Weights of a small transformer language model.
Size: width 160, 2 heads of 64 (1 for keys and values), MLP 320 SwiGLU, vocabulary 3310.
Each number is 128 + 32 x the weight over the matrix's rms, rounded and kept within 0 to 255. Layers, rows and columns count from 0. Numbers have three digits each.

# layer 7 attention query, 128x160, rms 0.0312, rows 30-58,93-122, columns 0-159
116176154103130139152116110114101136172099100126120108130124121129082152094130133095140119146130124122123128158137150140115100121111162134092144115129129135141148150121111114117167119140175171139116121102124110127118126116142134126119121139144162097132126144123116124181142137112123145141113155143148162104112110125126107096136167129150157125103109107112150100122157142150143170147138138097115124130129121136116151109149116127149077151131090111135112121153116134121131132114143118
132123179128106121065168154072166123210126110205057096156118094148165133158141120141133162112112122130110147107111104077146125109094140139116170162106147146114162113193111221169152177095125148158160121158173170114090113160084139171127112125151090112116071119139100103075129092127168087100149127105119096203080097117187171143123062175159141125162133120154144129164157131074144102147116134185082122089167156084084134172079121111046170076115042157149129103107148141155172179152067101
136145124110147083089141130110141173156125095143101143135136134138166129123174129117135121122120123111115164116154103125099147138133141117099145122157143136146101111142118158126149168126129143081128128157159144144110130128082114132129083120107138132127110143136150101099130133138149108113168145069107066141128083105154167181149101145163122111112108138125172154158130173124119094091124137132130114149170159091107137139142118171100171104110084124137129104122122176161108126070120119
133074102128162136106088129190133142120126138104163136103101138152151073157116112144139170156112108147137136122129135107131161125160093128129110175153125147140143141120138110144124143129127040123132128126116098107130105152092147106115108146139125158087156175137155115092150137123097136142131143100135114146142148081086153126077086143144130114113149138138160149134115137126097086072119109100117131182113121146150114120147136152155121144145116151115151147096127130119168096156119133
192114095177145140095185148145177150104123152200149069157156128148118073135135143167113155133112099134175162088093132151148163183142126137140134156119181156129154118162139194174125136085074123136129171107126148111151114133117138140051084137169096150101126184145115087085135103126095107101119138056120118161120120116136183099115050115159126092114100154175093113178135210100160085122103118118131151118123105092108116142095147144096179101129084100120126170126169141172188140180043130
190126086170117118164101118144109129041193150130145141112140135132148138118137122144089110094112115138105119121121171164073087105113174128191140134092116126096154063144123116157092122166148133174128163132112112135144122112193126145134167100085118097175138129101142147107074082115117121104126101160128170141139141165116091118165140091107117170156135118127051137113132137121157191143129150105142133100126113141129119191139120116148124091094195128137117166104171147122057141150162156
118100105145128139159157136124114114108144107130122130113108122155129133105123123147123112136173128148089133116125139127109113113103142136125105087090129121108116103125109121125119114130134131156116125098082124142136178145155140120137160116130146111151131110085153134138164130129127138124137111161111143117135127110122093121156136107101116120124122124123113133085134095141116146134134135129120142123116148133140107155153133140127106087130156135150134135128116109110117127158193117
124168149109144103149132104141120118136125123120126117151139129142119133139116145143139097118144135120127146148124131144126107114112155111097116130140157109135164146137107122088153124109124143111122133122137114143126176104122132135120097145134103124120131111142118115172127152123143133118171140136099121108112104113119118122134136136152131134142138105126116148126187124115151153109134148148141122127141161124106124114126117116139114130114095118140127100121124157153158140102127125
117193143139151072121094142100098168152143121108121129104122116097115160120150128091157148160073147110121145153144145144138105137129112156094167095156088138181196131134129117138131137158173166126148100159084129121113074103135095143132136086142129091119117100119136121150093140097141128068114147134151134128137096133132118131142201144180101115168122133127172117132118121157126165184163159118164092110140120158143122153149118156129102089117160101133121116131134088119098120117157146
155117089150086136135143139129122125118149144110134145154101123112062108127110114143107110107165103187106113116146132157094088094116166106121073123121166114097094106115093176143105132159125143169134146096154153141092189165165146136140145067117126154158153175112157119130195067135115131162126154137098128151111153115133107150129123118067110158107167110143123101131118127147142147141115115090087146138147144136113133120162139150145071084078122136171147103091112168126083163132106110
147097151111107120114122122142140108112164124104143139121107109111165139140094096128114114091114146137120129121116122147104112120123121114149107153120106136078139112115121179146101120149131135154175165108166140149173119143140142118161142136104089144138118129127109161114090093147123091114088112125109161134121149167134123150142099122094118177133136153115121157104118079091114129128141116126155129108167149152129091168100096119125119114119134160103128131104145132150113140128133137
088119153115160154101110143114075131189117056106126153116064116144162127125146141135168180190170175145135179142146109084100160113108094130081080088179126105195132146133040071083173167074169063164075093140109125160079164153075152123161057101158142106089178058118156115074168180088151182130153140174139090086114107007078124165074148175117077057121111106082178125063143127179057103120156113127087116205120183160141110073207145187144103121104106138112174040095049137072144110089205081
124133158097126119067180132128169136195045131155133110180170129109165086148097154110148137142124144116153105110089092127155180173165069103113115136168164129135101180136145189122182143063083125050127115103147156154133151125040121104093058134161060192086100169191091121119143148174156115150141157077118049096108120105124214158114058130150153105068118158142180125173097180093123032121136111158137143149146164093096131073082151129103174179186058113122139108125116155176228141118056107
190108106173147141072200156158171174120108155160121117174188116158151048174125159169113126149148135123162143095082135140169195193159100115160120195131199163102125104139129197155157109019075107116119179086127143120143131181107134112035030108173065170085121148168135101096126109138126101113108113052112087152087142089104219138067003121110105086090103121160102137144108210082167058097098109119152154152140107100103099107062149180099178155130067091101151160114142179190219136166000082
085197239102101189155233121193113060113059129134116071185072148092063127197039073125090142121139144181157082104207109137133124138108101085036017162083232070133186164105156129083118110082107102148077113112215066171153188139128170121214112173142088119156084101122140083174173108157134157188125103131086193090105150108000112097131158149104167151105090127123077089129118043147163196151137147152077126088094182147116177108048130057191077201172188162147101057182133125125147085132149119
167179067107072119099104201217087102098100159089135171137166080102122111096126222160073076182226152119103102100156134157063108158111042096106077144172112037161078193222150156088163093112068140120036106159086168111072180098181134172070144076103140117166121052180098132165135084171196129147160111106015094062124107123245132095096137146102119139190098119152096117103119225134156155187110089179158111036168143115106126086165156135115086100059117106167172070085069176085112161226103113
197131183137033165057138220126181064025135148092184255077195196177080123157077156124027190117115135120094116202073160144067093228086171141100156095139219090055043120099149167090000155083134157073061154107230088121104066193111107165143144084127119147054094194186112044106138032000061130189211155028146154089177135161156175109050098123120206160098130201120124109109135063147048136093170171058110127165094072103071100198246116103220156121146157126215154152161118098038121114162046165
204223190252179131094180116106098176096116197129077091054208116065182097144178135089164097193151022180146140080104163153118136121159188129205186179080149228147164136111094205101216079083161074160119205128106083192170110127127087136236185078133144105087056086089234172087033083065157194074232127173148119206204058079052120114169081053131170212177119060149010095105125229161093141118142189114026079141126197163107088177104046139156111052193091133203078045094161172036146117127116099
102044067174100000157080081127196072210142041055064173181142145117078159187093177255080199206018043154119115118160053126135115103132150084179132100112082131188178100152180141018135191081093137109096113134156180087085115179121061168161065066103138151099070117165136086176168205179148049020150154026171203103121147127115109127153045122136094170115221123134042255062221125202159170151157141184097060179214142183176061181175133117133165035186161132078180144183166172060239053130128061
040087101152169179173158076063122216122119188112000093195200151246102226125225192225160117133106109061077126130098183089200217110156160126153164226101093181085005136164086145097068066152223147158204114155224093142108014051099098101094177186114101187131077019175117170158147108062115126151161111240135069154169126114046164096054097155044139155123111089129059106136206072009120136045165167128144157075147079126178171183161183119053125162129103114173126255098120078148144081112104117
156088158045146060111149105131132252116131059046140113098125173090139069062127107118035080165105115161108127091147140155198173184132138060135065192194125137104030124142130101212111130181149036160113146147181048044175122228069090122111132157111046189071139070125162118078063125175103123108051119114180156106083100198053162057204125120026083105095214154127066193196117178177136128044143084140170127185069052115126134099142093119188090085048185134082134125077105226084141140030059093
141040086113152062191139047030172051106081142098127059195077213184230195107122067047102123054110139133165148079078126131066088197137159167112088157162103139130074084201110081035196209208121140170122174073102099093158074042178073235097255122089089178179113170087208062102117166102158061146206210136163057072108129182210087186202075141060189013051093171105174071135135173179077124213179087155085128157060242082132143088239141069115182170131139141112092132099157145136128048153088061
138101177176097142190049033167118144178050157086027131141086073151107222169140157077139130060080221107150148175151097140020099156150190128058054154110116109098219143118081197043084054033150119186180208071104130060133081173094188100111086164169148137110152065153202149186080128113095079107071168062125173193078220159140099162065122208128126080210050084143060150099205127152124209109055114056132157110098170197146107131056106123197111194129182090097203158126168086190169061079045093
147080157178085200155033173150163149173026110170118126139111158170090157121160137170134111075127077139231114192086159167040163076125025076137094102136097049227027145084125044241138142149142123071160094162164165177175191134157176115064122177107202133100108174134121220103092104160096118126115137137137156083098118137074138250164052031141169160121096142109098136057139190226161071115150089057119166126102213100113053082110201107118097169138116130200115181152177020162058201101104091
206085164109021000168201064127155207255141138105095116172195109126198069097186121091165134080158083164140101158162150055036072075059072111118056195176090050127055215076123149162166108166092153065162195079128053132135180095141023112086184147058208127145040102218136125186182114171191078238131064099159144033209077081108104111084103112168112225255155123141186127180069062003162109177111097138095078139100106202150102112134167101142191144180161180090082086154088072124079126101111140
135092138154177118101139125141058078147160128097165138090109217173195002018098135212150135255010123081124101187089126201092055131085059159129102180115138089087168216201150128211071073150149210147128105100164153163173190222094025189155175045198127034255140130136141076223170120118100090058104129207166163095049134115066131171047149171144156054128192036158157033082141145181106107102106238047137144100097124168156159126102205166106134175175147089100150138115085077061080208079084038
113168115098067074150163159134100120170067110141186139201053138130180139086108208101101153130224151173116160120110074182110131126108177190098157119152109021186243070140163098156023094140069111195157124177109066074026036038216094150141146114091102122066149126147126255110089176042160173105137156148176093044139187066098167121140072134075079100184153135081093122164062214154230139137205162152151105104097042149149149120203125209110053120126083115244108122159173048078106134227141160
110123148117110147058255190124170114112133070045066073133065033162131167152152097206109115000202163117172101169102163183209144045147079120056140250211110119144206113071162023183071072178052099138182107137123121255069176142145041182131143142157095113090106129043224030218139049024185164110131075093232138120137104222151122176000147210093175094210102115008107165075110169120104218105143137157089177209098076242131153176123195189045173175147000158105247080120163084239240171208154022
144147204158113045124063124132186136078132133147002123215172214161140121163156163204121113119215216212136081098054055139156154098092173176152080108157135048194105122125120116254109062173171075126149139102084164011042114156062120112214191184112148138138148177102013153124254084118116164173063221189104105123049163088058120086085086039089105102211025194037031255133201181166161134136156143180082190196255152062077184072034123107171176127145142154084121207184150028062041152077144157
127153144128161175068174107107200157205121151170146077123116161152134154116113084148115147104114113096163114143092099069109149095093122117112137176125117168132185122124101145173130152146114141146122155141147133143131093163094129166089118145076162168150131146138147140079130120179120087108128148124139144132108104111155150116127110115161104140084117159109126161137132116157147153151106126142110118156147136108106111124153072159123101152136078162122109164180139179112137204139082109
085152127161161149151074126084130140162168074126122089143100064107027146151168118081168169192157077114138131141169163150150161148165161193095139126174167181158144151090075125107190121137167131077137115114102143105090101144130124173136148121177197103130152119129112112157132133103099119112140114114185162124159121105119075121133165124167105111131140088154177139174177216138138165155129136124104163125134082151121153119105166148162121127121140070123139124118112128143127114051141085
174174173119104083108138144095178126120115133133150177125105118125143120102108102145148118156097171107092087161135142105149122159131135100095125103137125118147178113137150129084130159116098084165130157137119144117094084153101125137109112112138108101095101143149147143161097147064177114080106138127169130122135104095137132103147094125123141158137152118173100129131121146159139175160142106119146113118188106180096121107104133146118145148150108121167127156153147115149111091132080132
087145112119169148167088162090159148164089160141174084160136094074062164146190151069133156096123139108167158109140159135096194117169130167094142117201142184187138218140083104134132104171097199068136102112114225071122088153125084150151164113167211187135128151195108075157176120147094166132103160127155167091165094083175100081106159137098117141171132124104202149157123167177172186162118098123080118133143095153119148100161056128147067135112087135140152125134085168177131150131125151
133107079142098124122135111124117079091150125127087153106090109168154115077174147161183158152172156136149127138103114147126131181123119136152102128121156097147122085125112122132147125067181112160160141083146113162069104138072192114129071107078140168106119127095157126044185068089151131108079131140132127172140139146179126152144066120156120133091095117159159128110105077117112075136129147108105139129167140140120133172141098151132110075117051185116098104174073129106121101103255126
120111112125141167098113126106162129176109162158163100113103113083067084083118150117136184122105145069156119093151134072128116059102188141129122071179097162135168118101101087142084174173116091089126116198130147067109119113126108168119137124140197183174232121122058104179143191129091133122134137082182108131159108106112131113098198152126101156173136114142103188137117091148117121165081107123148179159120063144130171130162125063147107131109132108120148134159157138126046139152098113
186134108170075092131122155126134129156151089149087147123136118183057115149188094100143131133125159179129179092110094118111185181111079173159168192119137179100102101187039102116185176046108200092157143169124067108109154174121135150133078196203103116114157128114168085060186106135108122128080087105110136118127125165124115147056040090155170062190083116150159111115133126064133088152077073173123159130098154100071073183162203147111180062086089139113100142102100131165142127217151089
112117043151112110219049148132085102072160103123184129180130055132102049132147231087075111169184075194125150119203147187128156116165196184140105077104105161156049145110087067089090078120141134069096080099071118124126125103194093069145183073184168112120183127132131070216178176118137232138086076152134162114171154090117071091087188111033126177155134101090083088138138115161109163188141116137134182132110092175126141139130187097120101098076204057122167069085141115124089083129129123
168111143118105066203137129139085091125122140014082161093136146126067137122159108113143038102211143102077094132126157189110092132134152180103158123153167113152071122137116116066135143147157191048171147093106109142176168161152132072083094177222115123129089173116218130191116098123082156131165128123134171073123123155112079116182139149163195115169139137111121150091214140162176168052125111139110125091119155093105077171110170214196084107114112099094129138123093136094160175093158142
154098249108152062049106122122198094184119124115107153098178193144124184127103081049135135168113117030234132151084148137155150166141099114182179163153127101197079110069162081126181194110122086066147107208089078104109029132096114156129137158100178088082128071165123140141075112117207129078149069186103132138168057175147141101166133175250152040128140086138072142084129172141049143178128155194169084095164126128062147066075142133128217149141199099124073113207167145150167106127149141
185178126172036123118148149130090123198167039153089113099102114113120115115164153128108168099098179200118155173106110166050077190057132134133107097132135087162108120111101210146143176116154171185156157099157113139132127147116184085190137110150074148107193125125181138039171048090147172159065126157078091208081086186211142077149062118090146174160059062138108085107140146070096180098176083165080127089196157153110100161133115182116065038062094157126138101019132146121108186105188132
173080125101050119156123151172117085102129170111134136122133133116156104129127101140113099095121107091129084126109133185115072090118164106199131131111133133076166086140182113168126084137089132115181203159140102128213199158140143135149123131079058183139133176111110122112085067179083133127132094120127158118154158209137155150160054109131135175121162124115041156136105100094147107101093120139147109049116166077111112193100092099090098117172157183105131179121178160131138160158078150
101127119173086105080190127162083141143152083108145157098070170137152113085129101110112157151166170171151155084113108083125157118087067143097104134145127091175082099094076140110149150089184132157083127070116173173055138140124149099112091089143159099134157084107190106121170140103119156104080108124122108140103103076105116157119138142080034114110055136139168127058128140179058085100137109111085087205146178122130089126171113199143118125143062120145137123151064141072063115090215111
071187170050121149126001142131117117159116194111145144111128068047156120182078217137141151137111186076104132158149137147134086110162137071119110122165089126115154234127143119100099088203143075069147090173156176143187155103081079136205174141089103154109088075157014205137110219130133106173144151146172067089168172131167159117144192174114148101151150139088140192114069089131126070121164144144078135148134097167187174033115116070127111191170162163116182076070087105122187081083112161
176157157182096109109153122152141149156102155089148117140159170184176083090109180128128107134138136127146127115044110122162170168087055130131121138111194115131166075158088149102183164087088163140115151044111094161133156094109149116069045135212032153090162189197124073101133132140104131123048109106093099148105151096082197165040051093123125130114096109142121139119153165051136047159124100155149149117118140107101082108132177116109139110120064085084108154132146167187124120154075080
098151154117098131170215124150153104157111112187115087203108156094056130142103110113098156116111143205145087143137123109143108135120139117117119161094239118119145092092149106120143110091155124169094130150190078126103171098121140126176090137129083128138120174132167067130173167109092152143091115161129164124106154137052149135167141128116172151107138088151089134159099080139135168121129151089157138127095149118109167138114151048136092163161139125128099127173135093131078082107155106
119143122094121158111122195194140069082084131089066120080143110123152138121094175139074088179181148116137102128138168171086110190153083126158065145186134062185092163171170139094203076124070085142116114166148146107179168150139115136128176134101117153168055069139090134095093089147163123100217098124064120118136100165162134086141121140122198072175114113126072120097112171105166122124156119189130096068156178093180106120138142118171134152107191188136184110082091094099173117167146087
143138135127110114085119172125144108113157154134153176134129136161110107117114145106088156112120112118151118187130177097084095176084118128102110129153159084122100091086141116118080197097133143121090119129212106117085103142121129163131129120121096168078148165138116115139184103067087134157134134072177119122142101130173141110068142141121138128113098171144113127117141117153053128137154167103120148135154083109124161157132178081174132101110179119148140127148154110125078094091139114
171171154186151134087132164123121128108127134102098143095196091096195134108139122101115127165147131147095124123114167166114090182138148103162150132122109132141134153118159172111172107090154081095114156189105093149163144158133119163192181081090105120094088094101158158109054071067151160119209108131129146141186121152119127089126119116139172146155126114124079088144119204117116153122154147100073098131147160116151098141109105122137115129179166123184119131141177114094120125156159093
098158131156110076130106134115160086176126117105111153169133121095099160139114135165108147157075102154170124178130095126124102110138146106166151114113121118146123122114212126102149180132083118118109104177138143094116143166105107166144120105119109104116132124181115131132153170178154106096154143117161149115118119162151134130154121141153138158133167141126112147106134114174149185100134139164117130138165128139155128137118158115111158104184138164133137120157148161117170078123095111
106097121159155164127126073172136134164114158118071119136160134178114176126157189186145138125112116090110123129087158097130119128154126094132147159098113133126080145187127143100122099147165155139144111116190133123141093112118107137130150156116139174115123100155124159125167127144108128135130111171148122140113117126108179117089116147091149131120132120117105156105189063065145137080141169170126115091142145110161158150146129100113088153137101170159130181093111102131193133118164118
134122136083127098126115127136140188099105097074155140124092131093124107116117136152103136105130121106092124118159155155149129148126127103130074157166127107116094179100120109172110141153121064165118165145164113096145135189112118143133111184097138152116097087104129149099064138156134108121120127092127189122116139143081124136156132134106122140103163121108096189167099141140141147110131129121168136171104115115126160122142111157170106138068157114106156124116117166116128125076109126
154103151121143108131126106118158100097105127098114089140115141184181134110107112123117115116144149114121112125107145126123092194115126139142062147149103114128108101181117087095182168167098121157121144110141104082154133110128117161108184126091112164118109130100151119098135142111151109111149138105132131119115128130153124141149117098114143085092097137129133110121135118163111120166170118144099131150119165101156119145161144079144139148108132129091133120112126141131130086133124103
163082155136140119157094105148091118107103131074125135130109115150162160167136142112150154114110173097126107134156139129094129159135168135087073146117126103130201143131098168095117131112141108165165144087124108126152093178130126122128096130171122091120133089124153150148100130148130106134079155087129120151098151137144118130080127152133110106158118136116118127133155132093128162126105122127127128124144139157134145141108118163188133133086172082115158155099142106152151107097077139
142119164138141138134087146129130142118060123149135124103129123138135160130115165154117107111149112088133126148120151160105150134120136098138100134120099115167093133111111088155127128126131142083158128153156122143175164133141168108117105160086165145122127087148117154123102118144109082129149110131112164120124092166107142158144111089142166117114121120088113160089127106180163098112112102107107116140113175091129100096135144118135116144112136158140137122160127104130147147127121095
165118117125080086140160101105125166171146099075153131155157155121119113125160102101138136109135104130153124114163126086127154111098094140099097146147121127120078161074064136143150156119112131135115164097104100125073119083146122120088117138138176106131111132169141116169144111136127123167094104092119161117179130097086085154065116105171099164185116137140152112164092126080136134187131114139123099160096108154097090153136134103159165109133113101113067102154112132139078118125124128
116127131130131149140141141160082118144123159107150123105130162141218105093114151162131128179113135103107097135099106160119108093143133133101131133115138112121183150136152180166106084153139152148124119087117148149167139173139083126162139096125110091181136149126103132174124163144121072111126121181119140108115134121095140162114137164102131095117180087138152114116124118112151121099120152097128136114115125162137129088115131145102127155185137104107142167139110101092115148143077121
103149086104103143194195123156116142161131141139163126168077160109148146124128110104155132143102118165141128102077065132150143102156156130111159138166143072151214117146179155151105079138138143183129143116120099121092078096177116150141083125106120096117138152177134193111107158103145172106098142184147137058132159093120146133148145137162099121138160130145159113172138166111199149107148153121180132102120087152121161096171112181110071131138092101193134139118134110106147166157118148
105113128123135155126165160147156104159134110126093102131096096146112154142139135128138125098126129120145123169135155168155132095118137124145167163190099122122166120102169132179111124130078119142129124166127107196126125157150090172137139152120116107095121122094157102159119108085166136143117105119170104148156103160190148100099137137154150111188103142095104139122104196104135184110162129140119165186114104150138147142113140168127151147134099160121180134105165124158179133151115083
129160160170128059126108144130134118089123132126094130170138138153133142121146146150129109130136178135115103138105080140131128122134109148156093121136137107140103119109150131170122106132140083111124139079110144130094153134128108125175148124127113130143124134123074122151169132114129146134096164148103112131101158102114090096112122106089130118152095132102115169106148150114123146161141141130096175171176131095098123107102125127164143130134145139113130159154123099116073113098139126
# layer 7 attention key, 64x160, rms 0.0421, rows 29-57, columns 0-159
135128148120117117133120143147130112133133144112129130126129117147131153157124127134138091129134154121149131138137128113133115133140111101137123138154149137108137121128095124140142129123129155117136141139143130109124128137123131115130145130139106144144123104139099122132129118125139115123128151141126113135135127142148128114113109122111124123133152108139127134144117100140134118140121122141132104115109147102118151139138131128125125111152134136142128120140132126150098141114131139
134127134145127166131133113125145136129121131122102123116152168112148137118116124126134122104128119130114122100106141128140140149136139156106151136152133124131101147110105130137119110140095135098106121164121119139138152105129138139092106119127095127132140114154142127111129156115126121148139119129126127111143108130133146123143134093135138116113117134123110150128091130133118101137131146129104103127115162120114136097129133153129119154116156125095130119121148123118111117135150127
164112140124136111133109098130109147159104109106109110141135125111097130122136107105123121125139133133151117137092140134141134116146122128134113133120147161139140152113091104132145116149171183113137132108126139099143132135131129111100115103144127137130110154133109137130127108131112144153133105122132128137102133152119143128117134136144143132116143142086124134132157135142150136129162140138116141117142139117121105116131115154116097117125140121110134100107143149148119102124133113
133136127132148144144118113117138135153152125119119145124134125103141123124128137103124138119173123128132124120116133126141114130154148138092141142153137140125130135116107167154107133136123172114131136159140131120129125111129116128107103122133114130140126120131133137130132101139126123122125135120133122128108137141152124142142123121139130146122141127133104141140100135142116108144094128118125115114118155129108137112115130114123111117140141137117130137115141141153120132104119120
153111111157143137129130125147110165118128141156131152175180120148168125115111128136142139150129149142145116121148131151118120102135123145073106132130109107128132114136109118125128128101162139130111134092144125110112144108130126100128109132145090132126150126126130124122109136133126140138110121124160141116137131143139129150111140128124127123132143127109129103126127127122085101137153129117126115159163109144118121127132112159146129131148126088118118122119131149164133131141121131
134113141116131111159149106108142120142107115120129117140134117129120134127137142130130099142115124148139090126083143165162140154134135110127136156073134157093138149135176170116170141101131156134124110083127117125125132125101104112103130133116136113116142172125138111147111127144118131147135131110125147162087150152095095109114126113127110148103090111108102138139144153130149113178140119149121131116098094109143125146103097114100121120118133133147115162112105131124117156169090149
105094088135132123117151104109119118135162161125149117129112143139075069125160107098124145149179115145150126161126136106106115119101189124125133117107118150134129122056128121117086163183123096135143148147101131119196128107146150163116122148119160116115121142137107124125154090152139118100100134159106128115129141118164096093118125110106127147146130128118120103107146110145107175074168133130128156140102157142135128158105151097128135094131139124153105146150111127133116099156121111
124126137132164116127116126096140131141107121154127134122149124121122118125123127108138165133112120125121103093128125139155132122114144146117119081108096088142107141118155136113125129138148091107135107098135115151097129126106096091127125126111108095101126131097156131129137129139122146135143105118164122123132110126133130161166169140143116134122121132119132118113134125102112146137126144125141141116143099157132121103114143159132136137112152108121127148144123136124178134113113133
147099110144147140166097126122153107143110115120140111117137146126105122127119125152113138112150117130132086101118138099151114133124107111129072136130132162143111143114091117103126103129089119103125114127128106133143124126128131112094119125132107130135170127141180116131119131137124128153120119124149135129148124134141110124123148085090127117108134152116113145108155074133131152118142117142124124094095156113139118143137144137124096116133113135116106134123120112103136155146101164
140171207142119145099136118096150150133109133119127110099117112085123183127077113123120132150065111112194120144113105089134136146152088166136174123173108173153110144133103123135167128138153126096125095147130142118112080143126140151118125144162083108114114139132113112122115137099139118146143104105124140152105133133101169138144137162134156116105137120097141167129121164120158096126144133141132112145142123123133149101154144122095116167143144141101129137154153108129128130104139111
130148143119138135102122122127135150139109129075092104119124156118074130135156143080120149111123112094119143121093172082099149153119141146160171139148148119151128136150145118148132142157127120127103130181123137120146136125129148188106135130133148131091094152170095131135119112140127128130146106138091157143118084127128140124153129143173138130126108123132142133128123156160145143110114161123128113141129145122114160113150142123153109127101150128111153113138137114131123107088157111
139134152099073104166127114097152063134163147120147120098075109146113096139141093107114062141107123134139097181105120141129095172149150100159144144053165171076137171100197161136095128138144130146185097118107095125151116120116114139128169145101143093135097185091106152126138127152149114104100121143076115165106146137128089059170070097119149170136135104147094135160174143104176184140097112169144129116072091123137125146107125059081157140113114161175146186144121099136152169208107158
099120101141163138089123138163111161133121128144119158149138140124137123120124158148136158107148132119104177101136128107115150081104109126136085120146099103160141076167093115129123138129089128152088168139127142147140137141136149143154105125135142155150137096171119120136119111129119121142129137133171122118131118124141123175102154138120097101133110143132142123100111112136096099104134133104105155152147137139117117145134126158169130103135131117108115090119124153128110085091141106
136169152140097146106095138134154109136102139117086111074106166110137154124097126121146153086062143083117129102149101049123109158114147141140152080187134137174075157127093097165113097139120106085160109185131144151111108153138148126142130111128097128123097090116113152096149143106123127141134113107142094114152097114159152144214133158137181098128167121166156144134084102097140147124090148138134101109135172136132153094155171150117119155128135157106144098139155095103136151090187144
165113180137196136159119143135145159137118112165131172161180089108217177124092176165117116114108134143085100071108130171143138120161043125107102176121114109090147127229167170138182114025118195147075085071170118117042111134092094044126106133128076153133167136111165122132090171129107137154153123079198137161115120148067136209111135128143107127112101131111110158144073159115112040252059122147114129103161057108110114098127090151113123151152115139084130151078137166162150178148111162
096120151109015191147208090181107147153053064150108117201112175153082135123167031166107150112047153105181079186112086135158133096146131111146174113043151127174128094091118065094099102073169153150144192042120106121200155154146103040205148084130086087125096143086077161162199201110077126138133152197213074117125212124092165072113155095154173156080153119154137066186152105078148091091176101116142130190086080147115154102076115157110165216147144064152146000196160185112096055169204136
120178101091102117145094173161159088057063110083104076117139161167108169139147192159082087027113169138040140078195134167137143195138054058196092172107198113162104150152153166137184089147026121091085105126113141151039165157132093156144144091112157136145118105128181135144159199092111095155218141170073158129145125073072140106073180136151089090144082109222116133132099103137159131134103114111156125008091128106165102106091129200108071162079137191111141063132158138056147082170183123
158100144162000204058129088151145081101221159131134158140119075184107137137049179172156087079000191153067094172122137255174200102054155152087070081175144115121009079145064157101055133124109116129181000096147176093132123122065100242128167056098159199132209123194138131138119166170142148140048135069111202092213065043081093087144109179053060060133126140181098115098149139068126179104124107064107086182103127103121104225179074128165165196119094123177079163170128149113083178174066170
185204164085162075068204125119085077119123146046000133210139050128107113083177216052126136154072136155094162099072139179141221034176245076121213151026159098174164176186192152127192100114151127125064157081162105122255157101087105162084169166074168092069113083132072172106125064118118187080162223124207163186129084112150043133089073197138156167104128158201104080064140098140086061185161025109145077177150108140123160107177093120203218074150192084193137081150039152155080174164160128
100118161112124157136104115165166136222061074132187159163150120015056061127135168123071091171145138179043180090165076065127140109150102080255085126134039119173162151216224099150071080156074151181113095077147019144154059081157138247159073149106095124150150210176185047141149214146107060167185088077230056139110087105169053196177158111166072121117149150173067201029215153161156148143120171149105081133245120181138083255099156178132240143093177191143019157166129140161196081163178086
059097106057154132140152062105086174108156171196139068150135108089120163131244188164055122243080065041190087192223033045065173061136167155109182196148179095217049120184184215035150136202221109120192097168121159172081122135124097040137105156109093147169115116120138060186148015047123143136159114108098097129136186163066143160142029181069120073099141131039070190078208072110165126105206103104151150147131133096230099107202171103130107149194076112143066151113050154092204175140110089
176163086100077043101104174080108145211111083148140091103124178144179135004176056005017115217156205198025068085147024149205143081149045065088025146184171132063123144151141070048122127130164089183108138125160163120128142199100136198171119099042096150064144140090155123154084070123161151172109156160160119124114004096105092118058129107154138177092130101077115202128098096121255045031103117063104158167033105147164098171102196126165155129025102151183111075105159107126211105070013114
161069118157194142143179140099126180107000184114186106080170155102185201141161140110039069114088075214105158098147206057090179255057170117037225213203195067036119123186144060128117166173099092156216140103015120079135105112199165230142150060228125159131162080132180174111172154148100156150161108106148085114164137149206102130219080090077196086114159109156086141061086076116129142210230145201064100223048208105131157133132128133047219163146150043053152102140029035147168184075103195
161069245070126132178015100130115156124035050081183096092089022063104176162097147185141107073131142107211151203127131107172153144224072136118091125136127138160190089162060255075106140120202130243227226077063078064110161122106104129143194053194139094138143140208113158105110092119144101144215134131120090129073222135134104163000166115128092109053068149224026083114233165077145247126098132026125101135098154077104150129104169108163188120051157119058193140244088243091088147035136063
039111213150193171151176126110133102182044129065116123121087130120104135173069255090216191206114106113171165215026154169053131173097088073159048070163095205126100139171189062154079138099119170051090245171140167120141181148144143086084162167105218066109178122139137053059048164114118096047108049158182153068137116109019121223125091106026146044133080153189075116176161255119145170075136123117053203079208133115103104039096122120048124130083116115222105061123158085161080106120193196
124106120204080133137042081042112179156195084144063088175107201137162098083159155058133114124100122102185042157153185065145047072052131091136124169143202113052077149129209219103161169127176144111185220049042065132084155110143075043055122151162255118141107035165131147099155222089100188161245052027035057030192000071124160134075072143174110151137176163150206168123124102201087199155166128177140000092182052152191131139097255106175138207051136185139125102105190106162070210202186134
192152040116148129116113147156175008122111151161084167219138196122197172156168174110104112217000147204241139145105119132213089069103114190090077159121156086015201242144092150191053097251138180003158159146097125107170235114176064117101135120139111124232162117116158065079088113150118121148129085223127202190074050205148168123073100211085096092148136129172034211084109147108142076075077134128137080159103139082160138136139084179088162161061107013084099148122201164064090001065201096
143106148109114053200148058106101130152100146116174190062114167131149068171190255118128039167127255117117151117071062169096113118190214124036147213175212040123167058106152211154133138081043060151137222163175191123000014120155163243132111067068090136134151134102087136107055094255104153078206124168125038046204184043064111161144135144141166092114142146089125106174161077155117121134148140067084110140131075227101156091087094092065058187125114132205083126031125089103082141164114169
096111139106219211072159180063170112210168072125093153120002066154203073129201113133136086032191052157216197170078193216114124048129000089126104146112172099065133011184102084079158126255082018092121153132042136170081087127067143091199072083224081100188127086062125164223139105162112139169161093117236210136173211209049172072167086124187139025119131132118160173114132131098130173102230063148112125153204030161001135177192131142074227228131176125229218118135201117154188146166115118